Weights of a small GPT-style language model, trained from scratch on English Wikipedia: 135M tokens, 5653 steps.
Each number is 500 + 25 x the weight over its row's rms, rounded and kept within 0 to 999. Layers, rows and columns count from 0. Numbers have three digits each. The size before them is the row's rms in percent of the matrix's.

# layer 6 MLP up, 704x256, rms 0.299, rows 396-432, columns 128-255
096:500492454502483527437502504506489510491492538482471527487522450478474512466481514451493494480515466490504487488511461498503515496515471512477512503488483520476441501518506442506501513474493473494557477541525528488484492507490485491518511551496450477506486490523459489503511475503490491495471542459513483438485548495498484517495515492510465553475528495520501509503559517529484516488492
093:510521475497496498488458526468467479491473472544498456532494519531488495501490512514513542487498516506514531467508453521478501508478533489523478495529461444506512538474527496488530474489507505516540440492524526498536479514489544521527460476523502536480485513514511519501503522472486504517479479488533512514490473495497481512458499500530502506515509479489502547523533521508514460551501
099:525469501481503522555497521543475493510514496457467499485509505504486529505482517552479469508494471506468475531477504521499555483477562509502495497507450505523524509529514491463532480491505469489485501532465517509506530477513494471488494522490501515469511550518467468486483499460514567515550528519483503506498500464481476515470483511479530508504537526506506505538526470480455485506488
107:506464481531530525524462472455496498470477475499485474512485473491485525530491517463509511487520511498533514513529527506515489531469505516453499525436494520527503478511488473496510489509501488510494495468517546533521512461504480507461495530487540495502468515483495501540453521501489497523448496507515502505474542482511525518509512534483546516509531492502516472506502518502517465520526
096:473518493515519507487506466474489541540487515486508466523498475493468489493491500506546510532475509527485496494487526506473492495525491482486510531445520519503482521515471542526485439521488463453462480518495503489533514480489507520495485451530536503448523528502493534540466521456513527507555494458515536502521473479503486532508504484531520493496506480527446480509480513445486509505499
097:516477519500521493510518496506522514522523539471526517501530475507513497481528548492514497455512487470502482534488480495502514497527472485481493501503493530447480504493515471498508487504501505500525502511520487526520493506434516518494538505507493553495474506522489475531533472501431528509472548498482518472511481538532537461571491479487494491514479462463509488519462520487501478473491
102:537505492488503473497455477494506519486483445486519489509525520492516468475483549491457461454500488516488486540487537523497514520511503497517450493509510500505471492525482513526509492516489509468491525504555531535518543486506495523521446480498493510512435517474516507490490495459561476485522428560549509452517527465502513457515528483481492543490526561540486470527523467551525485495499
095:540486490504513530473490513482509510478487537520495489528482544482523484487485479537526504488494475482510498461487472486476468472513491456496488522526499482483503491519476491467482509482490518522499467519524451471508512487547510518509434523506469517478522497507523495553502455513539490538450471476528527497531521550487461496567487478507508500461523515462487466495502489494504516474493
100:523525533469477497449501486490492489520502485486497508471502500542536503468474477531518499491514500477516504483484529462491510548470474538514439448506472536525496536514483486496488436454474503496505473504505487471518497551516502462516539508527528522519510502488472504496521536479454493474498497479497533531478521493494491516522512508501479514515479546489512520504456509515516470497441
103:494475504538463510512449504512507526505482487528522480439451522468496506490472491450486498516505500476475509489506508505478496499512515495530442524531521496486485468445510504515534505501482456495514521484522503491490511466462490481575516489474488529492521499502459473525506499490474527532454515476515471500509507534518497497486497498466547509498533484502466530516511512475529460522493
099:493476510504500477500494468456462481498505476496481542539500503477500471477487486476489514473479504480500531497518498504510518489474511519508507522480545553491539532515496525473505487446468545512476507459520503521493498518541505540545485509498533473471511503494509482525539498474458531464458508551512534511508492486513464536522536536536523525527511437477504485478498497447486505534501
103:531494521492521476482508471498482437520496527488499477475477472506510491474504497501521543494495546495529500466473456470522460485493501498527552530524504502515500464497455534485544509514469518489477436481521574510484487507501469501507465508504468463488470506505504523503499492514491506535496503544466520521488503493522476470502528517479516540555576523532478513552511456511521488487523
103:501540531481499484481460516517483513509542527525503485476496492521536533539459514472505463496495505462511501499523510521516528484542507488454463482493470515470492446501530483455520491497532520504523547502522473523512529513454499492462537479530486536477485495483499538486503493498500530459462485442459482508526506498467516473554504534539513516510568496498529515522490488505462500566502
104:480519506537488506541485467506532513478444490517485495523467496489512484553473477490484471534471480484502469527496534496461458507504504504511535474501514499472520504529540490503475485499508478503529525477518467517491518528477481492448500504493568506519523512520459543520471486518488485489484493484503501462484547553517467498521514465505465476440505489530484532491464470508485532475525
096:427476489477509499496475497531491474541504503535512465524459500525530533509513476476499458494486478475549483526557475522482497481442473519535535481523520498440489524498491521488512542489473485508507551524499515498496510480511466542508485488476489464482472432541508520519522492513520474512504532506528543489525486493487470492484482465469514509486488523490471472529475527470491490539497
097:529462463524495514482512522462501518483500508513456509489561528524495492440514502483486510520496532507482501480458514504495470510558517526478458492497524488511442485528487480510486522524472497499512495504539500521533524469500488487497473518516515473505548498485477523520484500483494524478492481463522532519479520552492537490481481458497485525531458500512485495526509479519548493489517
100:535489530471509475451519442500507555477521465504510542441503508525508527523495494513511485502516498482502481505500528466504482501467550511501477516462533526501499487538470494514497551478480500501500502495517475504512513527551454492490500528473492481496501555545494469474512543478524484527490494556551497521484479480496481500555526508497490491475471509517500511454528533480500497510492
098:506550480481480509484527529477537512517533480547521459552512487475499484479492509512525492456511462533508540525496453491495529535513515500499484502512519479492465496491516486525512538502473495497468498486485462470466471510507498515493499503507514502451502498522487477510524448486475515493511504449476477529473498493514517552451559498455506467535504505471528531474533543508521522479493
096:494449475491488556497480505501501464502538535497501504513490510480498483492505495495530477519528483520502498534501521472532469503474456457539514531513516483490535481487525541503510510520478544473496514493489540502500488480570501515475480468501519497486452492542521518495488555483482496509534492483515473506506469460481503495524501523516483494478534493521513495490473529521537447475498
096:494531461475507514547472474491509481456526480475497529506503510479468538495546475464479492532474481508491483515563490473470500490529484518523472517496471514458502502461440507510482502521482480539462493510493540461451493504507444520494523505510479529493461495557497553511509499487496506503488498541473530505455531517511503474472493490478523481505546498533481480527513520495475520476535
098:506421477501466471518469512501550461524462491506507464511498518516520514528527498489548486520449535529486519486483478470479507518461503519494475543516491482467515508471519482500481527509506484520497529533444484518528474491524483555489477475504503524552506493496485503504468557504499538485524473512517547491463483531487557447519553453498489502479501500465532508515531526486517544463483
099:486502504499473459520493514486522496505496467495473454493500507467492538531502509504477481515500539441488499494506484543475514473500506471481457465464485507487473489481494539558506476498519496483482503465479482464466489486492507491466479476524480513508480480520490499470464485464532519530516509514489504464474492478530477479517506521481491499506482526540495536496452500516474537458508
102:516512494532510486453501498501504485552493544515497485495520525483517438484437471494530434445475462474492548500511492497480531491511466491531494512506482545496476522493507466521530507512526499513514486496501539473504508532483497492462504467436486498496528504518507527494505505505504479471487531510493471505495499495509499470542467499500472507481490498504479530465536535504562445477462
102:512478493527556478486509505464506515485510523519502502520499525523565484500471494530492513527528522524533460518505523527487481517498461472464506438487561488539499524474497559529511501478490474488519511515501512462441529481499476501513503492527501478472452507510528465516512523486495466515486470494510458488523512497474506541552463489513521538489526530519466479481487523507469500497535
109:532526493541450520537487509468526476487528523533506524497482508484506536511494527505511495525517499490494500533538484516470508496483537504524483477474485514507503498493517546526481453494527520494550489459477519494482520528525504453531491512505514539530483505517480491492480477459470485535471480495522488577521501483517523498453474492525466510506513442500482467509506492533468512430465
092:483494545499531462485519486475534530528517505505486536477507490505525450541496515521481519495501484524508534493495502533512507496546518507524518503486506506490504500484509469486502490550542482453507475527524518545455497475505501489497510529497467482473506528494487498465537519483462486520483466476511449508505485537466499530495507450506504508474535457474518521541457465467450488537470
107:502481542462528530543480492494504509477477483523517549530488505516507500520532530468535519471514494472495469514521485479574505515481470513505498464516482481482465496503508477498514509531451477470494457514511526535480533480538523485535519552518448472468477485515537506450465490543550520468476530537552525491502535507494531511511451513475490490463477455483513504499512488502465537489471
103:461517455472510509522521461452549493509497472539455518493526493442517492471472518521535502468493488483498490507477503552505523531466495473486517521487468504475470458497490446501463488533481534487498504503515532481499510506502471518504517468504532509488512517533493490490479514502490448497514517534503557515474500480518507488535500497528517475537499500514495506492522481486463468512563
104:486462483507511519501486467511445476499493480516494463509482526488487495455517536506512496495480491486492517529502505460483514458472489498504480506449473480513512504543467481534488503539490525524509495494488513481515499467487493527493479478486547518475485440541520532491456513532475465494533563515546449501516504489516481504558481508484480504523476528493503488507534530481488509525538
103:528497494501504484505531535437469477529533473510549528483509522491469544491495479488493488492492540504505505525536557528488512534519540473488478539533484527503518520441453501496477490529493533475508443491502502484453452468505502503499497462484493528500511493469453499489486487498508505487497460513507482480516540520527549480470486501497525459510511536525481530519511528510505563506483
103:472489478498521500482466531475504468519478487501486511459495478463509532506514501534515482460520516506463477512467483508474510485533504516524470474483489468507480510541502525469505489527521486480507530492511526486455501491525520495523458460525501492510533512501555500497430477483474552457505488472532465520498482454507509479481503503522506500495481505501508527484507502513500488487517
105:491590471467511497532475534501486453548501486474468497497462510453528475469503508457532482486509456533506463529504502519544507483470499504511510485526496488468535476513484511521501478516519477485490508513490487447504503529453475498497469512493467558487485492452508477517503502488476506544513508467562454467535493459503452506515562517524518463486497489507496492457526488499500508508471
093:501497504510498535505526493513459473498468460529459512480543554499507534483483469479511512496517510528513485476507492522492499468500513477466512493518474487521521499473536502485513534502490507477509479488503474526488519496502532498482522517515512507500517487500547505561528521498496468467468459508509476482498524493486483532483440520521488476535458532506518464502524493538482456528507
107:483534511429441515437519463512538461555518515472488508500463497467510527515481514447481552514477475531471510503508498497533528521488509519501513511477499465498540505469527554519489537526518516463496512478536500489462484560513508497519482505494505482523514491513508524518499476494446516454491490529483472537451514487517468475495496519441517520474508495479509525498541529488450456475478
098:497512485463472552474498537479526452525481478489499471505511522547510525492495514527498487480533525496517500489472497512388503453495508484483522463524477509501483511516528520528465483490521512489528505497497514524529521501510472491505502516457512486541491513509527478528490491529476544501514481477508482519500563476527513488523494495487520510538532528505491548490479531536476543500514
099:520542485488528538537479462470475459522498487485505496530497473528514523534494453525501516490483513489479465499473474486483487506484509527524473515487524489505490460436495545518498504487509473533503499514498509491553453472538485511482489470488506512503487474539502455491474506477485492519500475485523533489454503506493520500510509512497527469530478512481464496506519493504520455466492
098:525513470477509481521506516520509536544496496514538535478515523471486528508582449509520480516503479506540508534534504496531543527540533506457510492484552474521507496503498519474505473506479471541488477510527521530520507524522453501483472504480510504545507477495475520501498497483491496469488485499513464482523505490479487483503475484483450474503469490485517445569556511524513569537467
# layer 6 MLP down (transposed), 704x256, rms 0.275, rows 396-431, columns 128-255
099:496497481491486541528493527497492468538500499517500500516482445544511516480514506522524521554527539545504485479487517483490504495507496493479477491513496502507499513487505508450486507490466480515442457536493500477550520536513464468486505506549449490502480509476483463505516531496497516532491556499509520475516539531490480425506495521477516518522499485460519504464469502497509474502455
095:534478483485515491516498535522528535532490498509507524498542452467518502517547514488517494501447511513510519514487529472495477472497500441495505463509539504535459471548484491551491494487504517445509521498479483518559465507530509505534505499508487516491524532500471459456502508515515494496496474497500529535515500483505525492497530513510497470455486488488502510494484516499491523532487
096:524504517514485521496515517500481468467519565564547553474529497501498508511502512511477495495484489459507516522524501490454504500484508457521527520438470546483462538484498504488500518506535466478517491495475549497468520536487449504506496557490489490500504520484493525474522500503499495466555488470469492523516533515497515480521507481514504500486500517530505478489444518515512515493551
091:486479456481482511506472462482469482444490482467509541484479499426486540516504511497500531474466496542524482504493499511525470466514491500513473518482480534490534522529533522510525479423469522501452509471530536476505509478508510523478501484498507475504520496506540474483497490488504497473498502486486511508460515572480527509511523496505510492523522499548489511499486510511494488500473
101:473468510463487525486541481520533522455511521483495485466473480575495532502490498512510501521508521492509524516480490474487493520494511513457516486442506531489484513489468501521487521537534528494567515517485489506519508507470500510510507548485519508491504578493498500495543480516481499473522522465485470485515416499526506420497526476504468462465477515510480489526525493495501506509511
095:491464492500487493480517525513481484496468494491499496487470492472536524495450509521498483535523465478481536512499484480488486516481481420500463477464549539463511512489505516524470515520483464476492458516513467438472473546512482513551518474509542469520525479493491508507504492516487475543520449492489497524519488497474501507448499511516520512528496525515483502465500505511523476505479
098:545502484463478470525465513522495560514475502503527449454491517479471512504526510462491496568524509481473503532496497469524494504481519514447527532428533492527554498470508500506463487525506494484497522479507453506479514507491519510452506514449498467510474502512500518497548536506509477497526491503474508479471513508522497506460503448515487482483468459519455477506517492537463495473477
101:477479520507495505495510468478501486471506532451486503492531451520461521509509477537454494544436473499529523513468499485502508536481487508498492488488497476501501503525501454505463529487516485510483526519492511553510481519448517528513478519441491483515504498450503492505508485499495522508485480490484503493538483506500572473486544498492506479528486486475481510466451505509472471460513
104:473508483494517446544493472522506524526536500472513472510552506474470514492520523528485455569532479554496521473493546524530504465450466476505497517533495501528543557487550471485479508496532530533495515478513457504546491478544509486449492498497545516496480517503493494523525555502516484496477478468461500510500524493502486497492541497507502457461506518494495525484484485513491446528479
098:514510470503492561486528458542500495474515501521456507507467486471477468510505560534532508479459464508432511501488478517488501485519500515483483487488480503497482520495505511472495491463513547469528451455468459527516502501496564533531462522502490505454461487468520493495486509466446495507496515492500503498490549530479497520555490478456526530498479473505479492530492461495502498472473
105:453491508522471514506456494491503479519472482512478514510506453504511468475520489499512536532425490512498515531505526509475486477510540489511510507521456519494493512500471525462474513494465498502470490500490504536533475458528487525504559477449491481460453523524456516503534499514509496514454495463489491494535498500493470507503502561498503519498529480452545510516481514476473496483467
097:483499479512479519492504452532511529529498495515489474526484531498461510511544514495543493493492499503476532502518500490518518495502509516479464486472537482485503527549503528527477523556558530499521556496520479490477512444505524486498487473496476489491503511502464508528486508502494445494455475474497498502457474532537470484494508540487488503503486463527493475478471516470574470473527
092:495499533470502508470497478461542512463461464449526525497527517474529474469502494518487476485463514536541487451522562521531492492509490467498479528482485535503518483514504455452532518536492498543504480505476492482510489475510475447450504520547473466483497555523490516503432521473530540511485470537504505491468483496473514478484497496529477493512522507498523554489465492492507510480465
100:528515515511452504539464479512459526480500484474527476518540496503552482462483561486503485485483501474478544487499466522496499482484516481482484536510459503476509476509520528461503490488537493478496478508475494508486428472500488498493521505498493515489504524480528500502541511511496487515511448512544486522540521495465503511480522466442510510508463464478525507519547518494484505510502
095:533490530521468487483455515528495501495519522448517486493451427462499484561535511521506516488499522539495492533498507490510550515478500500463496442502508476554503491481514489484549504497500495512507514495472518564514497542477515500529516436548525508515506497515520489491466517530507475500509481512513499496516536516504489451517527532513474499481496510486518516523495492568512487455505
096:487445501510479507536489507522558539487465507501485473552527484503515495498494506443511495504451533463451472517523517502547510485533456515534509501482477493499485472514455493543518480538506507517547479532508497505450489473478475497486470483500502514432510510495482468499482456490508449508494470506482484532503490479526534454516512489512478464504465504480432470462505510539508479475510
099:516478530509497509472473511516511497484492505503510466502502491544483492485435541506536455467485522514464515506468477533478501532510519495468512494490484506521549468513506464502538517529531459505484460516514466533529534509542482560469514506511494457520516526553488529483459476488478500485530535452513520432497507464492561508490482542483470519457496515509481511492552510485497464553478
100:507455479506502523512530514472494547557508525517500520514524511472536525534482510488522475546477523525508539503491472528531512453528526491514525491494498461531529548495496478495522472505434477488528472511538481510455473510478498538476495515507524497444539506504516480521517545488507540511508428510514487474532502455491504509508490488501517522499483487529540461520464491502461499485514
105:479481464500479537467521518501493504464487498534501489493512504454490509506504521496493495479448477494504530476512448491508483452509445514504500506437504515467495487482448513496497519513503491485493481526479511484502502519479527452509497519459493550476468502468534507521465505496456519499470540499492522503510503544531499541536482459493499491516484520461472496457546470509512522538530
095:551449488520533494487453522508482504522538496488451465519502499501429503504456548514476504503461500529535489458487534476496490514519498454529486492533500453528516453523478464498484520453497554485473456476474512500462454471490546509475533506490560521520500525480513487546504508521526482508492515529488479493532468482487506466509499507490517545472518517512482497488546508489500521528491
095:524483472468501554499545498505502539514495520513471486506512494504492469493516535534494523565549451519502471474507495499492493466536450528489524489481502507512507508534506451487490504495531496486554503481509504497491497448487488542528500469522506505448540523516526468512546401436490501478509474510538469496483479506509491528521461461482458496563484506527509517492511503463489530489482
094:509468511474487455470498473486460490509543518524492469543505485529441512498510495493474502518506500562517478485516447497531457463510492488532516448532515505559546506461505478499477515504475487524511485522450503490466507491479516504545507516525504486512482542499489510514502504500524534461491486509443501491492523490475499472508501487508512485490510480530495572514490556501454481510485
105:483511463465502508491496511474504492526509522458494522491517479479489518497482506525501525513482493492486475517481526498482541492458467509515538462551506479502470490503515546492456551512494543465478501519482465498488518486519483509489529517503492447482559501561530479491532517496560484515484489526480454553446470523527465520517507492504520495546489498541498485493470512469490481465489
097:468529481478519585505489527500494455492509448498469537499501498523524497487475469473514489504511472466531490486467521527479551517467506514472515538514532489516519495484532525517509459502475478502480496524499531477522517535488443511530468500552470485501481469497516489554496541513487507490508507492467505540509500512509522530538505491548480538486492533526466487555453501509506517511501
106:533504512523525444516529498492513480504510458474533492507506493525532512502507538483534510532527481478491504470464520547525504516448496522485496477448445487540488471476494524513437516488499538505531484480491510477481489498463516539510541505469433528524512473529503512500491468485471515492538480497505506551519453448486503502460479509510504456462488525477532451461486490477495503465475
102:469497510482471467523509540523493468513527505489503519464545492486518487508513476524488518463520499517507453518494511494444512473488479517515493501502497486505447534497492561494499481504512485491460475530472530496522558529553489490521502520496503500496507498527502510481506488467501458498508522540487487548520515523511508507440522505509544458515491459505462525518493440508523509448524
102:522535509502506500473513499490498513542471482496517485511496538467526530526517498495501531475497498509501525511524517454491497469497516469516511523468509546487504537476502538499470486492525477471498522503481498513548457527505510522489472456538511507556506515541479493476493511475485510466479497491522462474485457484464442487517495535528492515485501548456457486480500488520473496494499
104:534537490495489480453499473474476500476508443527533500470495490503501479547511520504528487516510510518516493515495511478498519457492513500535545521513500445486561510451499512460535510535507508549487468477509508486520478471495481504498499506498517477536508480518517498519493526513531527508462534456473538447497483475475449469466475498528512543517553543521436495522485484471489509527507
100:440487511493513532498507474487461454489481501527520490503490511515476499500514514547507508538516512543494515495490527544530459487494516515500447528482477545491512478527495475495481491498530475503504501494511495544496529455497530512489492534523523489484518495518499498499482501486526466448499502529498503505518492485496484444495511539496491517529463509501525459487543513447512459566490
101:512498510499555472536521477494501521522499501496501527475519527539482491551503496481528503554506502521499510502519514501506513505505514499474535510501520475516513485512519515476501528516492528469494521493525501497485525536486552472532567454482468502478533508496503450481465513456475494526451468505482490467503475521514512493521507532503499508467498489460520507442497465488478529508474
109:481488487533472513509523479457479478512503504501528536488513519470499435470508504565541538485536482559501456504469523493498471529500500508506505476531500479507495532508484493500496497501536507523533487515488482516462495460465520471507490465494486537517491523464479491491494516521506526504525512495569555514532475462490519517512490513491514521505496499515572485511492479465531472502483
103:497470515468509518526539499515468530525490488499459494480497510475493482492502520516495511481502495490500503527474499479527489504505527497489542438433461522510534506537503504444500482502533514523495519490446498493517520510491554487494494474515469484497467525528498541508503509501509511463532493503498469465466484450467500514527515491517524483462487484451502582502462502478538467505490
104:498487499506454533527438476528543462475537485524537461526481508481493441518525520477480507480450488497521515512524486481511497519484515508531497484482518437478502451474493486478517475486517485527479471474507466487502468467500524493512467526512506506493489489472488566474486484498535525491524572467476534473491480505454464438556514490505498526523481520489503501508504513515507524525516
102:484420540481473520470506513470499526493509480535487489497487490490562513510496527489516485480507532481493516483475479467513501516553497454510483482523544502506485536494482521479518501539460521536484497496500517517492525508539502546493479511493496512533490513494458549507483488515519489492494516528484483520467542479484490469508482491519531469506491495501520479502496504496526476517557
103:517505506522467530522524505488541525502474539519505481478525502507514488481486488459468532527503483517506484490459490542543525514526560499514474531447529490547501459505505519498491535528527489488530563502514483456515503484541549497479456474526517465534510454468495492512490516516510495538466486522484524492507489534480520463480506481499505486464491496546536491489483471501496492486547
099:481509539507451525502483474510550523451489439496493506510497535508545473464438466478482460502521470504507517484490511469489498497484480571546504508469493530493493480516492506506541503485544526519469454527482486524501484503491481527526490501505526495508473484497530492441507536494530494503475466509461476455516507474509495512541506493465479534469493486524495567497510506507494502504463
# layer 6 MLP gate, 704x256, rms 0.295, rows 397-432, columns 128-255
097:488495516510537528507545506505509519459542502446522521520524495537539489476522501486496472512552462489470527502470518500509468521495494559512520517517472504506496493501502515525477516498456502518512507485494499438526495503502522506438515504526487479474490485498527453512510504564497483521490485484487529499529514476477512474456439488514475496457480477500483491523488491527467529513488
099:542513538494450508520511483495514491483510534509471507492517507497502492523523505516506488482478523467507532480474530512491519467506511493543495480500480506530511509508529541478480495505523511482538507507518531489455508521494500511475509524506525447487497518515513460471517497522501483497486485527464522505549459460486490503497496495500465474532487461507492540451481544467507498517468
110:505481500491505510474561488506475471495497453573527503513487474531540551544522518503522508543421507507515481514489507466459498520463515489477484510512517460497550497538467547480531502511456544504482530504500529525508535521498471516556528461518432483455511505493517493506493478521506549483515500473479519513481489534506520506494510497466517494531499515508469546546511465482496511495529
101:468534525526533497502494554485489449512511492474507541504536545475484462525515491511502533476473475474512485530513507517488508528523488534518493495556509540526538478528528482483516506504541520551521514505479490499481546557514510461506488525500473528542497482504450444567487524485550490509478532525551503492454505506525461472497527535500515546510488507467515504455511526522519469506479
100:529505496525496488480521492501486479507536553502493526524498490516524497504490542520503510494500496509578464476490557507502474526496518502519486503451552493463472517482478463500544499530483510502477556500506517496464465483451513538511488500499477503532512479479486466479516548540453496497514494505505531539569472538449478498515447512504507544543502493497492520465518476520489504458511
098:472478466492498439502515515482536538506553465508562500457502537468505497499479515489515478528518534490525555536505512514503526500478509515462497476493459471487503505521521503541527497486528512532513492512471464471488500483520551516526495517467501453516534454524497515481473464467548527519496484511505469521489523530483498507498484481451514488473501522509461472513530506489496507520515
090:508496491528533519511513480474534507487539549482518514501524456506557516483460485493468479511505494490501506499455476484484475516478556506508481511493531474501521477508459466477512530504501483518524492467533438540493453498463502517490469533490515523533532475469474484503542514462498498539471515486512479556507474507474525537493525518531520487472485488550485527542501571495486505484511
098:545522507501526535473481467516500516512501491461459467566516481514501513516481564483492485484477525484531549496507546492530465508447515528494461450473523504548491516524504504471513466467463478519508499495530509475517495507483516442497512449493508479497511478513498497497499510486537507474502520466499534483506532478489456492570532513496473546516509506488474499487504487559497493548464
100:533491490548501554469541476462530494423529515540506452505554501476502506513525475498491493470521515517521471496514506482489492500462483505515508542504516459501510434459474542476490508493494503486457488457485503491484521496525503487524494459503507491497493508516456478513528497497458543532487521504470511491473506504459517481499513482473542472482539482489494466548466516484457482563474
102:493500497508513487517482463485488476498506487507498514496456466535482496486511464454492499508509481545527473504482475550479503514509514492548521499439482501483511490483474505451491451521498496520441539478513516486501467499494476514515488511515527468501499492506527516526489485490486518508510560530544535547560479474484501491503540519498501513548509446480473530512498500499543499515509
097:469476512492503480485526515515504502518480465523495511499490493465438497506536488521455559501491525500531492495492504497496473511510530494522464512511506511522528483532557453509493466514519517482450477511493509472506495495471484442497512491476520478494509492547470498490495503534487486517499501504497467526559490511476517496472495494500440520545521535512506516526490485503524509489493
094:488508515510506522504484465489521502488446498483497469479474470511522482512506473538498454494472480521484481498483478468519486485472506547527479526534497470468547497498501510494475553480466508529489508461498492507508497510579504511483509447471487491485499500510498491489494482571545530480504516525520503499494462502496520480492516519505528537498504462499495507491494489519480528438513
102:485504524487530477504510485523504510505529471515484487497495457494578447539512533495493541491476454503513525473501507494558548476509489523490510473487470518519509495478504480555486466505485519484513496487440470546527486507511526495485500446493527486512519538496513504498493500523491532523491468486481532512509513516504501513489533471471528557495468496429454526502475452513514481532524
094:498513501535484492504513487501543482513559497489498504520487457509532512503506492526480516501449512467543528514544462513540499513487510531511501477502484557527489515499505489472552528507535497535509499509471503477505525470502496520542515461508536501480470448523524537502483480517532463489461514499519477534510512473487453446492514477483526505508489496483499493535451491530454452521477
092:541520465489523492478462524543507520494490519526511469487540504550534500496515475497521539528474468497534503520493505523496511517514465503472511481479529472465478517533479453454498531493489509483496540483509510494470504496483495445483506492494466499530495577492482514512510516512508505487511497505499501500560501511512409509456518499548488516471499492501496488497459515513456504495514
102:509505491518510529571481480499540503510510470538541465477481472565499499496484519524500456487551504507496534514485475507519491507483541509492513482495492517472474512494509504477527518486465537534491508508491487463486554498500473511514498490461498490497477474450485502557453487502525510496465509478498460525438525542483528454511499491490521492488488501472462472460506495496503493519553
102:524508523484500473446506450493433494522489483517525525532526489486529503456495499462498502506499521497486530560481508502506516496478454508553481487514466551526524532543507516521506489495485532514471540510536491469495574522495529490519485502546494459461502520514515501510487519455439520472514480509521506553534501486497485530503487491508497532509466515488507561521492494493477540497512
098:492488517495525550466497449572534482458507497484503471517506507505537531537468522494524466507507509514494481486454443491510500486517503478501528492489454526454498493489496489479536493555487463455480536472501496508506501517514510503482470494504481497494526499539460521487522494550503479498465474455494451495465490478493507528481482465469480498480532496560489491473548489461557479543541
102:491482552461521500468522521457497517476506501486524476492534466531510508491478474457515519505486512483500521465530539516475495461454502500497492510475508487476486491525518550537502479485515471509547485482509522505491471508491492507499483497532508493478485532477494536515492515506486494462537494516528513554488495459473483495455512466474527534508468519470464519516486496514451507481495
098:471486535518521475477565480531502540543490514453507483500546533533463471505479508542491492529495485497528497513491519499455512515500471502524492500477506506476499503524506488481521474490505501505486529500515534482540514509555516502501521474518493537482531490515479514486524474541461449441497476557475537487490482557518480489516433518464481501492473474498474497494493518482482504493515
099:494521512509510518501490486514482508501530460478496492502497496513526476489492508515489521472477495477497506516523513446475515519507488513502486534478519473449468512506490479477494546504563504491484487509541507486489527530552483539537447502498488524528491492509493523507449522530447486501501473523446496521480539563465519486501541487519512500485504472514527517471524479532476504492484
102:522516517525512525479486472457496490529527539542419501497511532504523499503470514472456497454513500525491519506491496457524549519524496516521534480479505515492446484519498487484521491490522534490500511478492542455472535560454518493456510504522484481522504508485526468482470518507478508477547528500497499560456495502492551502479492514503504476528489487515467499497539506505500466490510
102:514483456505453485535455446528491480510506530501488510456507492502482507532497555482506493495502482534551481538475488518523523457474491525508455494537496503468519507534498520491461503530557499515488465526524504485540505472516510446518561533503512486489489478540489542491513520500512532519467493502475507528447526531477499517506505498506505473494517479512476495511526561475468485496487
109:495454480463493502482461495548522530517497519530483521486496463492514464537516488516529490473522496501469495469506461478447484463555497527507516505523495464503515505526490490487569534534447466473446536546502528510501498480471484515466544512519557473482485492495540512526527501480509479485522480529477500460530493485495482501523513508492544519530506501526507500507492502488485481550486
094:522495512515535491503487497502501471495487483472502450469462528509511472514499466498499497515505465531533517515498506499498510517541502470520499470489523537495532528475456533471510442544526491484464514498511548528477464526490461486494508513477523471486513477494481542483504494484485490502481491484535491489502474547488487524439481517474497501463469509509512514506486476494491432480533
104:524495508522529522492457465514521499507518486520471461552479505511515468504500496487499504507527515507522504476500518502539525468490478495508526493497498478497504477474544488478481481539477536480457485464495521506478550450518461483530507505474479539495537482511538511494509486480545486539488530480521493492498420431483483497461479514477458495506514481490490505517467522493512497517485
103:513437529503457487505517510532475492511496484490447484449509519462517508476509507541448517477455525487498458507484524484507466510517493480442520539529497505562503551509531475514553539486500536473541478469442484482495438528527518499516491542433505532476495485507512531522504568508499509497501489521524497508552471483540509483489487525481506500491506477517537489468505523469494472525507
105:507492529504521500494518486505465503514500506499513504483510458468491528510497455556511522494507527538496467477478512477512486460524527499541516510534501494533476495483499510506467508479496495503544512511517519494509522528513523499499473520492477486479462487518484513489510504507540512461478484526481483457528508514459486522509516468477532504487513481511507519498472504484493513530502
106:500503455486515481510486478476485491510479468473506489496489523487517478473463494517471509539517503505499488505510476509459514451502471460485483519530510471483511477524509437572493499517498496491496487472479517481497539478510447507482527516484522477491450495530526513516533522497549501511519538548479479491515479461504528516502528518485503520483517492533517534472444519505508478528511
089:485497496498485500529502461518501479497546513508455511530497510512503471516480513470480539512475499504503525500539485511497491461479500478500493538499510486500527481506511473482492472481483529512522497457502483504509516499507506496474524498482472491485479521483495467495535530482515492535483494517507517494478508530471523487475494502509457476498484504510494494550476502446484531503467
106:519549460496506447512487521522537518514522471544494549480517500491495494500492537518469461498503469534455508523496502502493519490550484526441507478559500525504530495545500514507512503481504498516558542534454520488481487518502505487517525538465490506525508531492489515494521466488493504482446482532548460468464504489464485510517486510465491469524462538557466509465509543516497493467508
107:526505507467543465507519536488526516496484492514484454495524483543515503504507512505483538515485517495583516475528483456473467540505505481493503487466498542482522533499503482506437519494482491502539498508500535481532462483483523516479530464521485506511474514507471512458516532451497487485516501456498523451517523505471517449478490519500463493505520516493468546476503503538511509507491
099:497465544505500492456491513532450498493507504464487504469513468490496496487521500542491508469470491502490499443524510489463515497514484512495521506528470491542455512510496468503511488524517537511513508476483449497531488507506503467507490463455497495525492504470465479501478475510495476482485519572469514471487421551559512526532551483501552508501472553477513501471518491454515518537541
089:491472509526476561509520511507502492489502535558516506546547490531491547473503521472440514486549481493525482524460493478494499439535479541518512495490486496480470488507496512518485480531470524483464525505446492488513508522478506507487541537508518526510516456484529499502533475466534479520437471528505518489452522514515516456503468494499505515471501503511522501514478434540485517519512
101:496459485527537487487536515544513509501507504481496489442535453508461447537551517517494458490502508552480479537514543548467487507503475432489509473535467512472491501507522508499481500534511520501447476509499474494476511530549538492512506505473516524476484522490526507470504507516465486477524515518513495514509480516518517475480465497507502474520515485504479514469500498561481512512541
091:512506489491518516509501500489493498536509531535523538492517505515465542498524538516450545527501514505433504515515508547538485499481507548441462484490476489492494522456486524526489498485532521578498538475459535512533560474497518454504529494480503521510502504553535516517488528500513467487533521506500469482490516521467505499500456471512541543490480501492499523476466507505493506518481